Each number is 500 + 40 x the weight over the matrix's rms, rounded and kept within 0 to 999. Layers, rows and columns count from 0. Numbers have three digits each.

# layer 4 MLP down (transposed), 2048x512, rms 0.0905, rows 477-572, columns 320-351
552553558488438485503461490480525530493415495492481494494473555559479501555498526520579544498503
506537488477497477482482527476484501538495416477485449518485518483451512470571490438502573462580
552513435476491473523471521506459470515495499550586520478565469440582471436474462531481518514478
507505543433484451498526500497526496534481509507442552533485556598469546537512562493463485438474
522493476456587473471558487563444520479504509514409462437512483601550561474452527525442561515488
598522523473497495529499391529538474456510528519428506514508441542493461508501470496571509476461
515484522549473511501533429480460492562515510548524528484566455475459484559475534461501454533487
447445491550524445537579509511515502578514516466536514489507480512544519524538487518540507543510
453461536552493450479518528473518425438467499498445466497403480496533439492501529499474462505465
509435492512522454517598561449480467510554450508405483443419566591518502424476498544457558389546
440425553550524541505430490570519488464494551564464570474510506472558567644555461444526562439529
495522517507536522575520431500516504499405492517472543533526542444478473568538517448564477589494
518490492466522522599513526543510526530488522518505539443477442500463506566539497453480356500486
473442488548529466523413512459534523471530592552511497526559548615487501493506579502419480502454
558496441560429507477504547495402517469515531504494491446527527518556533520480543465474453498551
456514520443517546558526533467452517479511535458436502474522512512464450452570495506542489534432
476521413488509486517540531512573520483461578536465463549420536595506549501444485488591474520485
540492497509512504510587456437482518500576510475531477491557488404486460593515487442518543525533
504470499542484500522496542527532510485518491538467513484451545572464474558570564490460484510451
521494525542536494484460468480462539512523432556489516573474539477496486475475503474459539427394
492527460450450547539495532498534493492543422622548491548437508505514439538573535486453494478536
414523546526498530503465600511496506517541468526513511453523440505555461494508466453505527489532
533519524494443498555500524480553498402405586472551487519482508467409419500493433563507543513421
490457586435483439552503506460480471386531523498530456513463549556503445539534489468473549480458
475513450512491435463505412595466539395495459499425563475477514540517519546505449464495526569417
500531456559510524521564469518446581509459517464506522519542443457506506535521502490441435520449
483482509496434508513460493528458547444473456455529572527421495493516511506518483503500469455525
534528481491558435568507510473532487563519428460465540519460519432502504430518496578521533443504
505499478404548527466537463483476535481553542470513469494451515522492434497469481565495573487498
443515473465516507426541513473527500523489527474451467457565500415549473510492459486558485461462
408497461498484455484505535492540501546487495519530451513499473542513551474490509539503472468516
440525472594514539474474496567439496490550525532507464467431515460516528534536547550598449474490
470546576476517452450500538560500446450531492550562552528457442515554510526447495488548482442507
544529471555537587457492532497503479506542574533517442486514539533571516503506501510510428474419
510505568562567463513500502540521499484503530438447472488490476456451523496605556473485511524573
565567466546478490524518435507536461540408446518482506518422512509536491468498496428513504452491
492460442504495477469540517491532639479578483622543478417527542480507452486562465426464517519451
473511523548484509465511517445482530546524512481464525563517523472436464445452454526538476478487
518538516490472485466425491621497481562496462457469469607546514482539463413480459466477478491464
450461551578499448518557476498540440526442471604475478441510552543508508498507511485522490459480
432460524523492544437518496501479441486552492503497500492495535445531465442521548490537500488509
431472533558610470555545545512519520522450518557532584507453579456443529514475516535430495446483
465463506461539463490478509438511513462500487449419575558519532514494514467460508517479510490521
507502438540500467453497451504426430444486484480505517493597558373451483499497473536513488498492
574513447506389465544529405475461466530531558547499496473570479418540564462516500506472470553551
555523482478520480521509494481458512476540514451468533517551549517529540573530522474431442525492
469503451525467432576515493562448498482511528466557556439529577550506465510537452542532458461437
500529470466478491535486500462452510514452552557485497516491484519488490396461507557456502475489
538488447508487495523528485538532519487436492489499544486503460609535557452427493477441469518549
488524499480527550484489501444503511523487520410487497444484460452485504484528525549485545449556
475641488557541489483470472498506479488518512556375459526439495524545497452488558531517546504525
482442513512480479534533467485560455476469544495494581478539520511514496548458505525492524488497
497517425466499489427439503536513485392527488548549441489568445520497547496553517484506484528514
480446380486597494465505577525543479471502497533470525460481461562441513439582531415525542519469
445553502522461479501549477416427475544519523513550497518533443523462488542543473490493534395483
556488502499434456555474527475473465515546469450516439525495553473490437508438450470582460527474
488500494502506544483463540475454507492599460421531539635502467470540555489486516417517569457485
490453516491567537575536484481444504489493463536549552480499506532514481480570571521482483504539
518438513493438525473619476512540508499469505592484522486499547438551511451563513466504497478538
430475510515546458473479544475422425500536483499498533500462465502384492550445507433553486502502
504538453472527522488444491486428566429602489584488528546431487499433509525470453455626472504537
487517534541448469486489460488437558473496469485448462469467533512499408472519439467505597518535
510576487554474528425585531479504534583469476509623480476504527474438501482498479485460440478573
507464489517512591448475514513501466541504518504466526457438539591460567489508538510469554450531
519464528504444454586444420510531497513563513584518476464437578540450526462510539482487467475549
417530431451506539505547450504466549624556562510566525492521457456497476530521503505565462530461
546509516470531438511522432465533446499497518503515520471407470493498478497512447481515484467520
580496474601446458534446539506538484371510473550511518464495467522538466466494488532500517492475
491492528511439446497467559446513492464526473519554494517456485536475455473507564532494509510507
484537528464451507432470501548510554503471499485537504427437603544508566480483495475542465484553
537524523415520466474507599514569497442492472490541600494470544502552502533542522526481537532538
409487517436417475546530438511526530442510498464465524498462482470535481480601482534454509444440
539520444581564508510526463481447496492462474519529475472484518481548533465572549511484539483469
515565484472517520447423580558427567494544557487481593533518510523487530550518556508500472519525
468494504540537503455504524481552429541489531520507485342501490516491447544483481549497483493442
461595497497438455445432487539518510494521544498508530510480487470476461471612442574474522480521
492531549581489433476645564554508496456536526441460543477512492502481587434465530582527459460433
532507491541452453458542481469461458489584453471507514511496526492435500462523500496501454559554
520498540453451485574520459481462584524449495486536513529591509552501510503501465540515531432487
447506505463483423503514483496529517465435446507474459509566531488484466517502519457484548520478
479500499502563489461509472499505491459474512522494586511543530477434488517494550540538474576504
519535470487512516391547503481563507462539477576533455432511491479469526537515459481517547468541
489560462508483476515466533478494455579495499480478538476541524495550489551500543507496547471481
464501482484458489501528518531522493534451521539528486564535449478498514509500555490477558489485
469460550508450499439547455518443466440560569476522500418522488585539563504538494516487511461509
461449469496509588502444446449476554504441497521466455470488464521409477507538549552555477475522
508468461457524459475540501545548555505563419552513533509514521494546529575504462527479442501524
527423512510475457441563471479428491542516586444537531433429542556466526529472495583510502530513
562458545516516461515536516458575476557493514464456526491450544494503489514526565551432526488451
470468497535527497521550560499445521504568456524454537536444502504473504447484483515534505513531
519483458422513499442465457474515463448507511434501487547549556480544512531454478554481520478560
461435476495510504537478467485505441520482540548479542430538508538500467519500536468472436512509
517519429502496490501511531519477515505399555538494535550471512516466536472565482522487520527457
510550469506455458547471557482472464531506529530461462507487483533459501519449556493466496477546
481457412522540566503525458478485542469494496517552488519437483518472455508474426507497404474516
482390474469568511492468450436565470573514406517448505563539484518534461461520481435456502546527
# layer 4 MLP up, 2048x512, rms 0.132, rows 478-573, columns 320-351
435548416497549479585545537472529409473519505461496512515531483467469476488575466451530555427550
451545500521499553549500463472525468484506513405486540467506486486501466474477508438475534507496
596578488504529457408499536494389432515425515552495496471549508545460551472546574494502454582531
486530424585531394479463580451465508539546541457417504464580476484600524511500469476485494556538
435473452457545486494444561466531483412561468500456492530470519511450523520454571523507478488568
468542498552455527497482479570532511490558524532579436511473466515497445544517458440469449508497
511482522482484471486508542510553519419529462514540442518548522519546530539464556525479482529554
523524533430476462610487502532458502516484511425458451513500493502544497504457459563508482491613
544510503486538489573535463528466449522538502519495484520554483488514511449517522427469457463574
434531516523474463539516464547494545514500447554494557465583429471473581401561562498553482497417
458522496488479437479409495535545572462544498537524554460442515418533511473534500534462521528507
475570500455472492468536572513536482466492440462462504519506554451483482481552576501456520541485
504535571550497513456454544502495427501450481457521543504451469407509573419410528455517458518465
469553483513548509493503522522538469538485449483456519521429502504518475542452452464463428497463
550510541484482527499454470525476483459565488480505513528555472463474469475515484454450547502526
493502478505550555512553475478522530440474477458476502524560504572564486445437523479487536508517
530505513475536468567500546438476532525542436373461538504545428508437456493458501499518504541492
437529545476478512521520502484513504518505448521428513496467505510522564433519526519467479527406
463495538501417526498524533481498509495538399506519555476506494409463446502496392421402577451481
491467524521537525474531483546427478510452491519512428427424520555456512524514542494517465432530
556567465511455563454477492471521583516480454435544499527551542514517455501483503514448515493515
439480548454586491507494572519477473460523457475450475634476520497479431441512596413548553537546
495510502521454495457500533453527525503502479452505457572468501493454628445474528514570526545504
523522476440550502427475530555418409499485509510480477498536521490568473536499543523589477535565
491489520538458523487511530516517514538500483524488519406439512520466449504477484535481557492502
492532460569459502579500514445488481463466470479584499511475462422427488486520524494574479476462
602485467531584458443380540539457448533441387501480498510462430462462511530491465470476514477490
514474494444500547517508502530496392464486505520436578553487464437503527436425503533466499505541
479499550510481454510452630542452465411492436520518472607431495507427556502524511439485464548484
519468526497440486458502479589511508460491522569474558487516486511426462533525460541453470489569
547507496487503448473457499410461507552554425502550491506504527542544486422531440532520486514434
509560578538448524463546460559476500499435558443514528546488458529487499427499459479607510503416
495468538449503456499501516490532462505527571474504494466501535463492499582502555490513472539413
502559510435546544474491488541520458507509512485472469562494552519475489519516481465483522464455
528491530509444597490488550450480538514521482460473492524517462472541491505491461479568537538509
533477529585440558500433497580470479515407507557496502567604544491492468488488547444487534545478
496548519463547557436523511474528483541489545452516479486501410466487496431497472458565525624478
470503434492525524512424507525425500504491413507504535448513462542535528456442494528510495528464
437494553454522556482580519486523521539537526496464548511452495526471487494444521565521574490499
561473491541484455482501550456447595514473545474524528532471499508531491443512467552496504507458
411540508460585478489500463516492523368472594484589431557491590465448482522550439524450490489552
500522494452546520494474497494498410458454552461485466526517461492485523478471542534554501570439
432415506519502536483524547516429514475502543527484452484536474532488465535487517480462491487454
506517494541472567535473487405525474425474501532389447469524526471513492507486550462501552545464
486469481532452556509505498509483544498425509484507497497506490440508579526519489382469558541550
546459509513442458491553569478397506561503576539558508500528482491492523513577602470494504482495
555503502496539522475507459462481574489509509485510466529475486449424471466496459448511464485485
565437501524498485500548478480555507499446421498539438499480456523540570499442541516461537473518
452501522528436538488492506469443526536540506492517453472483527507478483525512503459474571450523
596404440474437562447533484471534480473549510490538440546554523561518541529530496481560548491441
457564475519516432505526464500437537516499537482541485490500422476488503469463504484497467550538
528538478470482515533441500480529560499526478466472457534470508499482502511500457485479592554484
602529507485468505468487509543540477531560522524468431555527481471500501518442550468433517573506
566496441497525507426439479511514495507513470448488558518552520481537462503536515483517591563477
518463541511505410521454496479514493487488497455493514514476464506512540473434488521451428489510
518512626504541518442504578567491495360474447468478473529431478488446558516471548483496537531501
490453535536543484515448584510521478447503454460517492491523476399483448515540539502551494518446
536536497538451532510439514501480461574475531488484500457481469462510463520455567525542555479503
557555454497493502480562498438438444448429443561432480550471453466454504428519499444506506472504
492473496493578509469504503515544438526506536459482538459471471504556547445479560494454457462556
530510490508530551501501531548514517460433565463487565481487520415403488521512426426556410537537
465464475477497447532477552477495502533529446542503504490515517459582481468520545496440461478460
465484586489514521519457507560540482495507536450517558498524492566505517441476541510503488498498
518558522545503489482574468532492465534513530532503559441497515465430517516504485520481538466501
503501469479505503508434481389538515499496478514524478559543524497527529561449513506484505504538
513510556525531474515437586486506440533447472503515508481491520462522516563472498517512465532514
472466464453510546541509605516508455430507549499476523603580492461429562409487505494505547552520
540524508515490523434507457471471456509476516494485524474517530477505387530475488485443595454553
536485504493446453522488501510422559520500454510577472468528518479462558459479467464472536461499
454521555417436566585530448490480555429542427550435462486442473565473484569487460456496490525442
531587517414391541401503525477495545498523596479544504568462557445513460514509510573492408531477
488468529444474462465524518523549495499530485564549441534453510485439508517475491466519518470455
546547574460485499532538486539471529507431425504472530548512470527477429496519469453510538446526
530426485506462437563473506474547473544451518480444520535450499493477482450491459514474528524462
499598534516480524476467474521590487502472518551558514526514470512496522420499491503489467501593
431509529535551449528404505426506485472489476538505524512496437490437433546471462477456478492486
454548547461512530559465480529561510470502458492537450507465492478465489453557489484465432532558
564487520491496518506488471530528470557564486504503437462457452462544488486449548468506517535498
588538533546530475515543562523525530451548444612631597520476477501521513556587478532487548518495
488559479454508525495487449506499486521515580497465487468555516491451473491506438519484506526505
489546428487491504498465509462490491488546540528503511508467475491510500467474546542444516547502
543473542498496513513501490499537549491449466538477545545549547430507477513518482554505514530549
502471545547434486516567515528478527478488463469525492482472517509533469484528484510546537452515
523436461404469401523504496538554487554492483498426520507521475506502499405494431477492546562486
450458521473551446455484529489417494609511446483414507462516530476545463545465492522461507570520
411540471490488532529507480534509545505499486490496428498546474486494523575514499537444485542462
539511525440593527557542559512528519512577508451566460528516505466516551522515547505558512537548
535498480516504528474498502539529485506501429484507475477483432492511510469453433505466526562514
482452490438499544504520506479534520475421472542478483514524506517603540524485486522475506466505
540591438492481470531467437451494544492427527528516517467514492505489513478493475477528469520446
505445554493459594524530501504457525526577503528475525480525499513432434471533466446502550553501
535553494483453500509435450489491503567404580508490608522508507513455534416509511537500507495524
540547517514498448563483535558551523459481513572537565548456512478512557443476484383437456519423
471494499471448433549533536554550410563614518521456464486500536475534456572535451404547528524550
443569426539474479536490441488549416533504470482496522502536514450468485536559463538460503500495
500530453455525434494496535471507554514518408533496516492503484490597490537478472469496468512482